From a checkpoint of a small transformer trained on Wikipedia: 8 layers, tied embeddings.
Each number is 200 + 20 x the weight over the matrix's rms, rounded and kept within 0 to 999. Layers, rows and columns count from 0.

# layer 2 attention key, 160x160, rms 0.202, rows 0-87, columns 0-79
201,177,176,212,204,240,222,190,181,197,200,193,176,213,219,173,219,216,187,198,204,202,160,202,216,206,202,192,209,198,250,195,206,211,181,242,193,221,213,207,164,154,214,213,193,193,192,210,189,205,233,231,222,192,204,188,216,206,211,201,221,223,224,216,188,251,222,189,221,170,188,206,215,186,189,187,236,178,227,214
230,253,224,211,190,173,204,231,220,221,198,172,218,181,154,173,190,198,209,217,178,198,195,194,218,212,199,206,208,194,174,201,224,194,238,175,171,204,213,174,206,210,201,228,230,194,210,218,216,210,236,143,203,205,212,215,205,198,202,251,214,194,208,174,221,204,210,195,199,199,187,180,194,208,217,209,181,211,196,177
188,180,211,212,198,174,185,207,239,207,232,210,183,186,171,215,207,189,218,179,184,205,218,194,169,227,194,199,173,225,199,231,193,171,217,178,209,222,236,222,218,200,199,207,197,220,219,197,162,217,215,195,198,212,192,205,215,196,206,198,184,178,188,213,221,196,199,212,215,203,209,203,180,193,164,220,194,191,173,204
216,230,204,174,196,209,216,210,173,164,222,205,205,190,204,178,191,164,193,217,183,179,183,214,200,197,202,210,208,191,166,208,220,223,200,192,211,197,188,232,197,167,187,205,179,203,163,175,233,204,191,178,201,222,190,191,202,182,202,208,225,199,167,202,217,175,192,149,201,234,213,189,222,200,179,196,215,171,193,217
190,221,190,201,227,210,210,178,186,196,187,216,214,209,186,191,227,206,197,229,187,192,156,194,192,186,176,210,203,221,196,235,198,208,224,233,179,206,195,181,182,184,202,215,221,202,169,216,256,211,228,209,161,213,184,213,200,157,171,183,181,178,201,217,221,191,213,201,225,236,197,192,231,172,178,168,235,224,191,199
222,215,182,186,241,234,205,207,219,189,200,204,197,209,170,202,206,200,205,198,164,179,180,200,207,206,203,204,154,226,190,231,217,180,179,199,168,192,223,195,231,252,223,206,209,185,168,211,214,205,176,199,174,218,197,223,228,230,211,210,207,198,183,207,217,186,246,201,173,195,193,197,184,191,197,226,201,203,204,216
189,193,206,180,216,177,176,252,165,195,211,188,204,210,215,180,196,217,248,183,210,185,194,198,198,218,224,233,198,186,195,213,209,231,232,189,201,188,204,203,184,227,169,185,184,211,215,187,199,181,202,157,216,177,203,229,205,226,206,208,179,216,176,166,205,173,178,198,154,200,194,190,188,209,187,205,195,225,200,202
222,202,221,191,197,211,208,157,199,211,184,191,177,218,230,187,174,202,179,252,169,193,171,187,216,175,176,164,217,196,175,192,219,226,180,212,176,219,204,184,169,197,204,190,211,220,196,230,231,216,183,193,200,187,189,166,237,209,197,210,182,198,195,215,205,219,213,170,206,203,212,184,247,201,197,150,203,190,164,215
167,195,219,212,241,197,162,207,205,181,200,184,170,169,174,212,179,223,190,167,182,213,217,183,184,188,243,214,210,179,208,184,198,193,211,224,160,187,249,192,194,198,220,170,188,186,175,199,190,206,198,169,185,193,214,190,198,230,189,192,187,185,196,192,206,208,188,170,207,208,193,231,178,191,154,237,210,225,196,190
199,195,180,195,219,184,213,169,199,188,186,195,192,210,181,185,218,220,155,186,215,206,187,234,178,205,202,228,243,204,164,181,221,204,194,236,185,190,208,220,233,203,215,209,233,213,206,205,176,166,215,207,230,251,176,220,178,192,167,196,202,179,218,192,216,197,223,186,185,164,193,212,185,197,206,203,193,174,204,217
203,202,225,195,210,216,169,197,206,200,192,209,186,201,184,183,193,197,177,212,183,221,208,206,217,204,191,178,211,167,194,192,207,163,184,202,188,187,210,196,214,233,178,180,173,215,221,200,218,198,194,172,207,217,224,196,194,186,205,184,225,169,206,187,208,240,226,181,191,221,204,176,176,184,191,195,201,205,198,206
181,153,218,181,205,152,189,187,222,225,208,228,159,205,212,208,233,207,210,213,200,225,185,181,208,206,211,175,207,243,237,179,221,219,179,225,216,203,160,238,193,198,217,191,190,207,187,217,195,243,187,245,234,189,208,202,193,205,210,222,214,216,179,192,194,221,195,224,203,178,205,185,211,146,221,216,223,179,194,206
181,235,186,205,214,185,242,190,209,223,207,201,185,197,216,216,237,199,203,189,195,219,212,231,181,220,174,243,227,228,191,218,233,197,199,228,214,172,241,199,226,176,188,214,187,221,215,193,203,207,202,235,193,224,221,154,188,193,183,205,216,195,222,199,222,215,208,221,197,219,176,206,213,207,218,182,170,188,194,205
175,179,211,207,207,206,217,208,190,195,204,206,214,223,222,211,190,186,174,244,215,184,189,199,203,239,198,185,203,196,188,199,218,208,175,220,181,203,147,196,183,187,194,205,185,198,190,218,217,201,213,216,183,197,209,123,189,199,190,175,211,181,167,193,190,203,226,200,231,178,212,169,241,222,184,192,255,185,181,230
216,187,196,232,221,232,203,200,208,177,175,191,180,217,198,211,198,220,209,164,205,200,184,214,200,188,212,217,213,202,180,205,201,194,186,185,221,217,202,229,226,213,205,172,179,185,195,199,204,177,181,216,191,190,182,242,182,219,191,233,222,202,186,183,197,191,200,206,169,187,219,191,227,191,197,223,182,213,194,237
201,217,173,208,192,191,176,229,207,214,227,205,183,181,192,205,198,196,200,205,210,200,176,186,204,168,179,187,202,171,199,170,186,211,250,225,207,190,153,200,211,184,184,193,183,189,190,187,178,193,197,211,223,188,196,159,192,193,191,172,201,231,190,206,226,211,205,181,223,202,216,189,216,190,223,177,226,190,224,213
195,225,200,216,189,201,194,228,213,183,211,219,224,190,173,198,194,195,186,148,186,240,221,188,210,197,200,207,217,205,209,180,226,178,197,178,188,168,197,201,194,187,202,199,191,204,205,204,198,217,227,213,205,236,200,196,207,210,202,207,187,200,225,217,179,196,208,202,193,200,218,183,210,193,203,212,190,196,190,188
200,221,198,185,187,231,197,203,205,221,172,196,200,194,207,201,227,201,216,172,214,194,200,219,214,214,203,193,196,204,179,210,173,163,228,193,158,220,203,194,213,203,196,236,222,183,192,226,195,203,188,203,203,221,196,219,180,203,173,205,188,204,198,241,160,203,183,186,206,180,204,185,202,190,233,153,176,207,204,223
198,229,163,179,196,215,195,217,187,219,186,212,200,194,215,209,162,211,184,238,191,199,194,214,191,203,195,221,170,224,206,172,246,210,205,187,232,191,199,247,184,216,191,232,215,201,199,194,218,205,173,195,208,219,224,199,219,200,194,175,182,204,205,184,222,206,237,221,190,210,226,217,221,192,207,175,206,172,181,214
178,220,172,166,197,205,188,185,211,202,203,195,182,178,188,198,184,196,212,181,199,222,221,199,180,234,201,171,202,227,177,208,196,203,176,172,195,201,205,192,193,211,179,209,163,210,194,186,181,210,193,197,226,215,231,230,188,212,169,227,186,188,197,206,159,175,194,216,174,212,191,221,180,234,222,229,194,210,177,164
223,151,203,236,204,219,208,184,223,217,176,231,186,202,218,209,208,214,207,203,219,219,224,140,220,184,176,196,190,211,195,193,208,207,202,183,188,214,244,212,169,186,205,170,213,196,197,187,208,258,234,217,177,174,197,205,188,182,170,226,235,201,223,220,227,214,207,170,213,181,206,210,198,189,181,214,206,224,206,244
221,225,196,194,194,246,231,182,197,204,205,171,187,201,224,194,233,195,166,189,184,210,209,228,187,202,218,198,164,186,207,177,206,161,166,234,180,192,224,232,232,195,229,187,162,204,214,232,182,219,181,216,231,182,212,167,168,207,187,196,188,207,208,206,175,207,202,207,212,191,211,229,185,201,214,189,183,193,202,177
210,188,195,208,162,218,209,189,168,183,185,232,220,224,221,188,202,198,186,183,192,235,170,193,231,200,241,185,194,204,183,193,236,206,212,186,200,194,153,203,179,185,181,205,205,200,193,204,188,207,206,224,194,169,211,188,234,230,194,196,200,202,186,219,229,211,167,232,186,223,189,198,201,186,185,193,203,187,174,195
183,175,233,204,193,164,197,228,192,188,178,228,180,184,227,216,193,234,201,196,214,199,204,240,226,220,210,200,204,173,220,200,192,216,207,201,200,195,187,217,201,211,229,204,225,219,223,197,171,214,224,224,231,204,195,219,209,213,198,222,215,173,209,196,179,222,171,210,209,165,198,186,182,235,194,216,183,190,170,189
182,201,195,218,186,193,219,196,205,205,183,188,203,214,199,177,221,174,207,198,194,178,196,191,203,220,160,204,170,189,202,189,193,204,213,207,201,192,176,183,216,197,198,228,183,188,228,214,198,181,185,203,228,208,202,197,185,213,189,176,177,191,213,206,166,211,190,230,205,190,199,214,217,187,179,218,192,184,199,207
193,206,223,196,263,185,190,217,216,202,159,186,189,229,235,211,170,218,170,223,206,225,200,168,194,205,209,195,227,194,207,186,215,184,199,167,204,201,213,228,191,177,200,191,205,234,201,184,203,232,170,198,190,236,172,224,201,218,228,225,205,239,218,219,186,177,138,208,185,202,223,190,190,204,182,223,195,242,217,210
169,188,192,214,160,216,240,198,202,213,204,203,170,213,206,203,201,204,196,186,203,192,224,183,218,179,189,177,192,200,196,238,210,199,221,212,193,197,222,195,214,234,226,212,221,159,206,205,195,198,214,192,192,226,222,195,176,227,233,204,212,188,189,168,247,215,191,207,222,212,220,218,179,201,193,177,175,203,177,183
210,217,201,183,217,191,193,189,209,222,209,193,173,238,228,187,210,237,203,202,183,207,193,206,206,187,183,201,173,180,191,177,216,217,189,208,185,203,190,210,193,202,226,163,191,180,197,215,175,212,187,223,216,214,152,220,202,211,225,207,210,199,241,234,210,206,198,204,246,164,197,217,197,177,200,153,224,199,198,185
219,251,177,204,169,226,170,190,182,178,193,208,203,193,229,173,184,198,239,208,198,209,192,217,205,179,213,196,213,206,155,224,214,242,173,192,240,216,205,191,195,188,198,176,184,222,187,166,232,198,180,188,205,176,203,213,216,235,188,221,230,175,206,191,206,180,183,210,174,238,210,179,217,178,190,208,195,227,190,194
182,191,198,210,171,211,185,198,215,208,214,221,198,196,187,205,217,173,224,181,183,219,203,223,220,180,217,191,196,199,222,234,194,179,246,196,191,203,210,234,234,224,196,251,224,201,226,198,169,222,184,230,208,227,181,204,174,196,215,240,196,193,172,216,187,216,200,195,260,178,190,190,185,217,196,189,190,204,184,221
167,198,227,208,209,212,189,205,204,216,209,218,198,212,203,196,226,215,213,177,190,236,180,187,186,213,239,209,195,209,211,199,189,156,203,177,174,231,199,233,196,234,198,192,210,190,233,185,211,226,160,200,194,212,222,218,227,218,198,244,186,201,196,212,182,190,223,226,189,205,183,219,219,201,241,241,187,205,201,236
174,211,193,183,203,183,191,207,214,168,225,173,210,183,213,190,174,198,224,199,193,207,194,184,182,166,184,220,220,182,207,176,182,195,183,192,187,171,206,213,180,183,186,194,175,220,190,186,157,180,183,164,201,210,211,224,184,180,180,212,159,181,197,166,201,210,213,205,189,184,191,226,190,188,208,223,192,170,231,178
187,202,199,194,209,184,200,186,212,219,199,211,182,211,198,225,197,193,179,179,232,188,199,196,182,225,178,203,201,206,208,207,209,206,208,189,226,210,227,222,241,214,201,220,200,216,228,215,176,181,232,206,213,212,171,211,192,225,178,187,203,198,185,193,184,208,209,210,213,211,198,217,194,196,225,226,177,183,186,205
211,226,195,217,190,230,196,204,193,224,197,194,239,214,187,192,193,199,186,201,191,186,177,180,184,200,191,188,213,191,207,173,173,194,222,190,184,213,188,171,182,189,204,197,205,190,196,206,231,217,203,174,168,219,171,203,206,203,198,183,208,204,203,220,215,226,204,175,202,230,235,200,217,181,185,176,225,209,192,215
189,216,206,166,207,200,171,209,212,231,189,198,196,207,173,177,213,215,178,207,187,235,207,208,187,206,220,182,204,232,212,207,189,211,210,206,203,157,178,211,199,204,209,195,200,208,218,191,192,206,162,152,219,208,223,223,194,210,261,224,205,183,209,178,185,182,216,229,208,205,219,201,185,210,215,204,195,192,210,193
212,222,193,190,204,203,210,197,185,223,188,186,172,202,206,218,224,181,215,214,198,188,181,223,193,191,178,199,201,217,198,211,200,238,191,228,207,205,205,230,191,171,225,206,222,210,188,195,223,211,193,196,210,172,205,206,188,173,232,183,195,187,210,195,210,193,212,215,216,207,216,182,237,184,182,189,209,203,229,192
200,214,217,190,218,210,200,200,212,227,217,202,181,202,171,232,206,199,194,187,188,204,207,220,189,230,214,217,231,167,220,210,189,191,208,206,180,188,227,205,218,213,213,195,180,190,188,207,202,221,183,178,232,231,220,226,175,182,174,202,203,200,191,206,187,213,197,189,232,177,207,215,184,211,230,203,173,199,215,214
202,215,178,202,228,184,204,233,206,186,174,191,206,212,215,207,201,205,208,207,192,203,199,194,187,202,216,229,212,221,194,219,179,213,227,202,194,168,196,197,204,182,208,170,181,225,189,175,222,200,173,159,194,207,207,205,185,178,226,188,222,221,191,211,196,198,200,203,207,220,190,157,186,185,196,205,216,193,205,184
179,203,208,210,195,202,229,221,220,199,195,211,222,193,188,244,210,205,190,213,165,177,213,184,215,199,189,184,189,217,216,172,204,196,205,204,211,177,224,169,184,201,199,197,193,186,241,214,195,197,194,206,185,186,191,214,180,199,222,207,240,223,195,207,206,202,223,226,219,234,190,221,195,181,198,195,210,204,193,197
181,187,186,231,220,194,197,213,183,195,203,178,205,224,188,219,190,190,212,184,205,187,177,200,199,203,194,214,196,201,201,212,183,193,195,188,203,185,211,188,191,232,180,218,208,220,218,219,207,197,213,187,213,207,197,207,197,189,186,211,218,211,163,212,192,220,224,225,191,207,183,226,198,233,222,187,191,183,205,171
211,219,210,173,200,204,201,221,204,205,194,187,203,179,200,194,207,178,218,213,169,219,219,186,204,199,181,170,194,201,184,194,206,213,195,232,219,232,190,195,227,203,212,231,200,192,191,191,193,182,188,201,227,231,180,168,204,217,195,174,175,202,202,194,187,176,203,217,186,210,222,187,213,197,206,203,198,198,185,218
201,199,178,226,221,202,171,203,213,204,198,198,225,198,180,207,188,199,199,213,200,202,218,193,203,195,193,219,195,217,211,210,169,208,201,220,180,179,208,206,208,199,203,210,182,180,200,204,200,207,218,197,193,193,200,206,201,190,171,193,201,180,184,212,203,199,203,201,206,206,187,186,182,173,187,199,217,196,224,210
225,217,223,240,210,226,207,217,171,198,176,182,202,184,220,215,187,187,198,215,197,207,196,182,227,199,208,178,217,202,187,196,186,216,183,187,231,190,192,184,195,189,199,183,188,186,186,190,241,225,203,192,216,179,206,219,192,200,227,202,205,214,191,202,189,185,182,190,186,195,208,188,229,177,191,221,202,214,181,202
207,179,183,215,171,206,213,223,215,185,220,225,213,204,189,204,235,180,206,204,208,200,198,197,213,249,199,209,193,208,196,216,214,193,211,230,209,174,205,199,201,190,202,217,195,216,248,217,179,204,204,230,203,193,195,196,190,208,182,195,212,215,195,203,248,179,196,192,200,202,209,185,238,214,189,172,196,201,189,195
202,189,164,206,198,223,202,188,205,180,202,212,185,192,221,180,186,202,203,213,191,209,206,185,213,212,183,183,187,221,218,208,192,206,199,205,182,200,202,219,203,209,185,188,226,212,193,186,185,191,213,204,198,203,204,189,196,198,206,187,214,195,254,196,198,207,202,200,202,212,210,197,197,208,219,194,201,197,202,189
206,194,200,226,204,205,207,206,204,205,206,209,190,191,208,208,193,196,217,211,197,201,219,209,219,200,195,201,165,187,203,178,168,157,215,197,185,198,196,193,196,211,177,184,198,201,225,208,197,185,212,220,218,171,200,209,164,206,215,186,190,204,243,256,213,228,202,201,216,187,224,189,182,184,206,212,190,179,187,191
191,185,198,195,188,203,224,177,190,240,208,196,188,207,211,209,259,196,181,207,213,198,194,213,217,182,202,206,207,220,196,218,217,198,213,263,173,187,183,179,227,157,215,214,202,198,217,249,181,242,225,240,213,203,208,174,173,205,202,175,201,192,204,199,174,214,226,195,248,169,175,210,208,158,215,184,201,182,193,190
198,170,197,190,210,181,231,176,216,204,215,196,211,196,206,210,206,189,217,188,198,210,192,220,203,193,206,224,187,193,216,207,221,221,165,187,195,177,182,221,214,215,204,207,192,212,201,198,186,208,223,213,189,226,190,184,232,216,172,194,220,219,216,193,210,202,182,164,185,199,196,189,195,186,220,190,216,204,209,206
210,199,205,218,217,233,196,210,190,218,198,205,197,192,204,176,192,199,200,182,218,218,218,191,202,169,204,220,174,210,230,231,167,179,205,173,180,209,235,226,217,178,197,186,183,219,227,201,199,208,190,198,190,196,186,196,209,213,216,190,182,206,194,203,169,211,173,190,183,186,186,222,168,176,229,236,178,195,187,192
238,159,193,183,223,222,205,198,198,185,214,216,206,211,223,186,177,241,206,219,189,187,173,200,191,195,193,192,209,179,224,180,191,242,193,222,218,190,218,194,196,167,178,213,167,215,169,194,216,180,222,183,202,174,189,179,206,198,208,180,197,202,191,181,208,192,222,186,214,186,187,187,205,200,203,159,214,199,196,203
217,170,203,197,179,208,209,175,189,192,217,212,214,240,192,204,170,194,199,221,232,205,177,189,190,185,171,193,177,204,200,201,224,180,191,204,210,213,201,201,191,191,199,186,218,213,229,213,215,203,187,171,192,166,200,195,213,221,222,183,209,209,209,237,210,202,197,212,195,203,197,223,195,213,208,185,192,173,212,163
213,202,195,238,213,202,173,208,179,193,202,206,221,205,208,209,191,188,202,192,195,200,154,203,190,200,230,164,165,181,201,221,193,202,197,186,187,180,200,221,201,198,193,201,195,176,208,204,201,213,191,178,175,203,178,218,182,186,184,208,191,203,184,201,169,172,185,204,217,194,213,207,223,218,192,206,183,225,216,168
213,244,207,198,198,197,197,209,188,199,182,182,170,197,202,209,207,183,199,179,220,188,185,226,185,216,200,210,214,204,206,224,207,230,175,199,230,223,218,189,220,214,192,185,189,180,181,224,182,208,192,183,203,198,183,219,195,219,191,159,202,191,204,200,173,193,196,210,191,189,186,199,171,177,183,201,203,194,220,186
194,224,180,189,196,189,202,197,208,225,205,205,198,194,189,215,200,187,191,216,188,199,171,204,196,192,209,200,172,182,194,209,195,203,194,226,215,208,192,209,196,200,207,194,204,181,197,201,177,206,198,184,187,217,204,194,200,205,194,196,203,178,205,186,186,195,204,217,206,197,205,188,198,194,192,186,226,233,209,206
192,189,181,222,221,180,187,194,204,200,197,205,209,191,205,174,219,215,187,185,186,188,204,198,215,182,165,197,213,219,205,203,199,192,187,229,194,197,175,199,192,180,214,182,179,181,214,165,203,190,195,234,205,189,198,165,186,204,215,202,185,169,206,203,207,217,222,208,188,194,202,199,192,218,235,188,198,179,198,194
226,159,184,219,197,238,216,195,179,196,183,215,202,223,217,189,215,212,185,241,214,200,171,227,194,216,188,211,223,195,173,210,226,220,204,223,202,191,155,185,208,194,194,194,171,224,211,216,231,176,216,207,203,195,193,183,220,200,176,182,242,201,202,174,200,212,184,203,233,217,195,209,232,185,206,192,205,207,204,206
210,189,233,205,188,213,213,210,199,197,211,211,182,204,178,178,183,183,193,227,186,199,185,204,230,183,194,211,184,183,208,198,187,229,161,216,187,208,148,207,197,212,201,187,215,193,213,205,200,195,205,218,207,185,193,195,193,173,198,192,213,238,228,208,218,220,205,148,200,213,201,188,208,203,210,173,208,191,191,214
192,177,196,188,220,193,182,212,200,182,206,232,183,198,197,194,167,213,217,205,204,196,202,177,229,192,198,197,198,181,181,232,188,195,192,176,232,221,215,182,191,213,168,203,198,223,194,199,204,223,211,188,178,211,202,201,226,211,228,187,191,201,212,188,208,183,188,186,202,226,213,195,191,208,172,237,190,211,210,192
190,189,194,179,208,195,184,227,191,211,191,188,208,192,181,201,167,184,202,188,217,185,187,183,196,197,198,184,184,169,212,204,194,213,201,191,190,231,202,203,181,189,172,203,187,199,177,177,201,199,186,174,177,209,207,218,175,187,198,185,185,167,201,184,213,215,203,182,194,203,211,204,191,214,209,208,188,204,180,177
196,161,213,203,204,203,207,214,227,191,197,199,214,183,193,205,198,207,225,176,172,226,207,206,189,188,208,201,224,205,205,159,161,182,180,187,188,182,199,214,226,220,187,201,195,202,210,194,165,196,197,176,179,193,202,196,182,233,187,216,186,205,206,178,224,172,160,226,185,169,196,192,163,200,203,218,176,229,207,182
200,226,193,186,214,191,181,183,198,183,185,194,176,199,202,195,175,189,198,237,190,171,202,196,198,181,191,194,191,213,185,216,185,230,213,203,213,204,202,181,174,186,188,171,203,185,176,193,224,214,168,200,196,214,210,219,206,191,196,210,227,202,204,171,187,190,199,198,196,206,173,206,201,175,183,204,219,206,212,196
203,201,207,173,206,190,189,204,186,184,185,205,206,212,206,183,201,184,221,217,213,199,201,189,195,210,206,207,196,189,198,203,218,218,205,194,188,207,182,170,165,171,184,186,202,225,186,203,229,218,201,177,186,181,216,198,236,214,185,191,212,197,200,179,182,173,200,190,169,201,194,179,219,197,203,196,195,225,196,205
193,212,187,211,188,173,194,179,198,186,202,225,210,214,194,194,177,195,205,193,196,180,225,202,221,203,197,186,186,229,206,173,167,211,231,182,209,197,206,188,212,187,194,198,192,188,222,222,210,214,195,194,177,219,206,189,183,184,232,212,219,210,213,199,245,206,207,207,216,201,206,183,190,193,219,204,210,221,211,172
203,216,195,176,199,203,193,198,200,201,209,207,216,186,187,203,171,195,199,196,200,197,209,201,216,185,209,230,216,212,175,204,210,201,206,188,207,199,209,179,208,200,188,176,198,212,243,192,210,185,218,188,186,180,213,238,187,206,178,193,183,192,190,197,205,187,199,202,194,226,210,182,191,174,178,223,179,230,189,219
174,233,227,192,172,214,183,203,227,167,200,210,197,182,184,190,197,216,201,178,227,223,181,199,191,208,212,181,231,215,199,219,162,176,238,222,184,227,238,234,213,205,235,183,227,197,182,242,181,204,190,194,209,188,218,196,190,215,189,228,189,187,189,206,152,184,219,187,207,234,181,202,202,213,206,181,180,188,188,218
174,185,196,197,162,180,185,210,195,207,196,167,221,168,179,219,193,209,224,184,184,203,230,215,220,182,214,229,222,220,196,175,191,153,192,188,216,220,224,179,253,222,165,199,167,212,232,199,200,190,193,223,219,233,189,219,182,167,187,218,143,217,171,219,177,235,175,205,231,163,196,206,210,219,229,247,205,228,200,198
198,200,191,182,192,208,175,187,186,174,206,222,205,216,184,203,192,196,180,250,216,154,207,197,180,159,217,201,207,179,195,200,187,194,203,182,193,197,183,231,169,203,219,189,193,225,179,198,211,200,220,163,186,194,235,198,186,193,203,170,198,229,203,202,215,186,207,157,240,208,211,191,254,171,149,209,237,185,203,197
250,225,172,158,236,200,199,202,195,222,178,170,189,203,212,202,179,212,178,159,203,229,168,193,211,232,207,155,214,223,246,191,191,212,182,191,164,201,197,213,198,234,221,218,218,192,223,184,189,200,248,191,185,244,174,220,213,203,218,196,183,206,165,154,218,203,190,244,174,205,199,209,190,178,205,212,219,230,184,177
147,177,234,172,175,181,208,190,223,165,220,231,197,196,183,209,189,186,209,170,197,215,229,203,177,211,181,187,197,213,216,190,179,194,201,186,210,190,220,158,206,231,223,209,179,186,229,179,206,197,161,190,187,167,194,227,174,229,200,187,205,200,228,166,240,181,174,195,194,206,213,215,186,181,188,206,194,208,181,153
222,200,210,223,190,214,204,233,219,158,183,185,195,207,219,168,166,166,222,217,231,180,228,195,181,209,202,207,154,189,173,214,213,239,191,198,235,230,199,199,188,217,176,171,156,201,144,183,213,234,181,202,168,170,175,259,245,172,202,204,163,204,189,137,200,207,205,210,141,199,250,215,237,213,173,217,180,232,144,196
197,194,152,149,229,192,181,194,192,182,168,220,221,211,220,202,185,255,216,196,200,215,177,209,259,212,223,196,213,188,223,213,202,194,197,172,205,196,207,177,173,206,219,223,210,206,226,186,201,210,248,235,223,239,245,212,190,238,216,186,183,231,205,198,198,188,188,261,198,220,245,212,196,197,207,181,179,203,187,206
200,213,144,190,211,174,197,218,229,207,234,164,188,170,175,207,228,215,206,170,196,229,245,198,197,193,229,181,205,205,196,209,186,169,182,215,187,172,211,206,195,206,196,218,198,170,203,206,114,200,228,244,219,244,193,234,190,198,153,198,166,149,212,196,205,180,210,217,188,192,188,257,167,193,211,191,176,194,184,195
207,203,183,201,196,179,194,193,200,183,226,186,208,190,187,180,201,241,193,184,179,214,233,185,207,198,232,189,194,236,159,230,163,168,193,174,199,195,207,151,202,217,208,200,228,225,237,180,189,186,218,175,163,219,228,208,206,252,175,221,205,193,183,205,214,174,165,188,180,235,174,216,186,213,195,240,178,217,214,207
201,277,204,200,241,183,103,235,211,183,196,182,211,177,159,188,172,220,243,121,169,225,232,154,156,165,268,208,197,223,166,234,162,177,259,111,201,170,214,191,187,223,189,197,183,225,218,157,218,224,181,119,214,234,203,246,215,193,218,248,177,181,190,169,167,164,164,211,168,218,167,190,140,173,197,226,138,260,216,188
243,187,187,167,185,238,244,174,165,238,212,201,182,187,202,220,209,228,166,219,211,170,208,218,171,204,186,208,206,225,195,179,169,244,153,222,186,200,197,168,231,182,212,223,214,139,177,194,241,167,230,248,235,184,151,180,216,176,160,171,262,217,212,253,241,237,203,192,220,173,195,221,229,205,175,147,228,205,196,176
220,185,231,193,191,182,197,181,224,173,200,174,213,205,206,196,154,144,199,195,216,189,177,210,204,221,177,183,204,169,227,175,214,257,216,194,185,208,208,184,192,238,207,188,182,212,186,202,198,198,202,180,190,170,182,190,221,223,205,197,205,193,190,195,187,180,216,205,221,187,230,195,226,203,204,180,194,191,194,155
227,190,193,188,253,135,228,189,186,206,159,204,193,210,203,222,179,192,217,219,196,203,143,179,249,219,173,215,208,209,185,180,245,230,179,181,225,227,205,185,156,169,182,159,220,199,141,185,265,221,227,199,165,213,184,216,231,202,160,185,216,219,199,193,212,174,226,195,176,282,192,188,264,197,196,173,239,199,188,223
246,176,225,232,198,195,176,203,190,221,204,199,208,198,208,171,176,204,229,202,189,189,170,208,152,203,173,208,204,193,210,180,213,231,203,176,203,217,191,180,169,153,231,204,195,218,196,212,252,193,212,191,213,147,180,183,181,193,246,197,249,207,240,187,198,217,186,162,191,214,207,196,232,145,212,177,221,163,165,256
196,178,201,189,209,234,222,177,224,198,217,205,199,246,194,180,221,182,208,201,211,185,199,220,189,230,193,211,168,189,175,214,197,176,232,243,195,186,165,210,203,233,231,196,232,217,181,220,179,209,225,202,195,186,227,172,207,184,182,174,180,184,189,203,198,215,236,189,245,138,232,173,186,228,214,173,227,185,208,158
175,233,226,186,197,181,171,200,217,213,192,209,169,214,207,195,189,219,205,154,211,210,188,225,197,213,215,218,179,190,201,205,188,190,233,171,160,197,184,225,207,199,200,234,184,213,176,215,167,191,215,191,193,209,211,183,188,200,211,201,184,183,200,208,166,248,223,201,208,198,172,161,187,165,249,199,221,213,163,205
199,254,206,220,230,195,187,210,215,166,233,235,206,229,201,257,217,207,194,224,195,212,208,223,196,218,182,217,180,216,208,229,207,177,182,206,177,177,203,211,197,176,228,217,179,146,229,220,181,223,165,225,228,203,217,219,188,212,217,222,170,186,185,182,204,196,196,208,214,237,190,242,194,216,200,196,196,205,221,205
221,197,216,148,178,226,163,187,195,176,191,220,204,208,196,178,209,195,194,190,218,175,193,229,202,194,218,228,178,192,168,233,190,232,234,191,168,182,173,180,178,208,212,189,217,193,226,186,214,215,212,196,217,178,230,197,200,228,187,198,213,191,224,222,253,184,215,205,236,227,190,169,216,183,204,191,232,231,203,191
196,179,189,216,214,219,190,213,211,247,238,232,235,169,165,209,177,186,192,180,211,214,179,209,193,201,186,206,188,196,195,204,185,146,197,182,187,212,222,238,227,214,202,207,207,208,214,182,184,223,201,217,178,192,198,231,173,228,181,194,169,213,169,165,229,193,196,189,239,206,197,223,216,216,192,201,202,176,201,228
207,183,167,205,164,193,203,249,189,225,181,181,208,194,193,244,184,168,223,244,186,172,166,184,233,176,174,136,229,215,185,191,190,214,180,208,216,179,226,203,195,230,222,201,184,182,205,238,198,230,227,208,237,183,186,218,189,228,181,201,201,223,153,202,252,224,205,213,195,196,207,170,226,168,174,188,213,218,216,200
191,185,196,201,212,230,174,236,225,198,165,152,192,165,210,184,210,209,243,171,225,211,187,152,210,196,226,171,201,203,236,212,189,203,237,159,203,183,210,185,161,201,204,226,218,206,230,180,214,186,197,167,223,193,196,227,194,215,205,227,205,186,172,195,200,179,188,183,181,196,201,219,178,188,189,177,193,231,219,199
199,209,211,212,219,205,200,171,188,192,163,215,230,207,189,160,142,207,214,184,198,227,185,223,205,208,224,205,189,213,203,200,189,192,198,196,177,160,197,184,159,214,214,226,204,204,148,181,224,207,195,189,183,188,164,217,208,190,206,210,196,179,227,219,189,196,183,175,175,237,210,176,226,199,204,207,218,188,193,213
215,231,211,187,227,229,173,257,174,223,175,230,225,219,199,206,145,218,216,238,229,201,226,213,236,199,219,191,195,173,205,203,188,196,183,154,206,235,208,200,205,230,168,217,215,212,168,200,220,196,188,130,160,182,236,263,236,207,253,214,202,199,197,186,214,185,172,231,159,239,216,229,191,238,191,271,219,259,214,196
231,228,187,215,204,223,201,179,214,167,218,203,215,190,238,154,217,203,185,237,245,193,207,217,217,198,186,180,197,198,164,195,183,256,226,235,229,194,180,204,195,198,180,177,165,225,173,216,233,211,190,202,233,177,208,206,209,185,200,180,225,174,196,206,207,202,196,173,197,240,190,173,216,189,178,193,220,241,237,205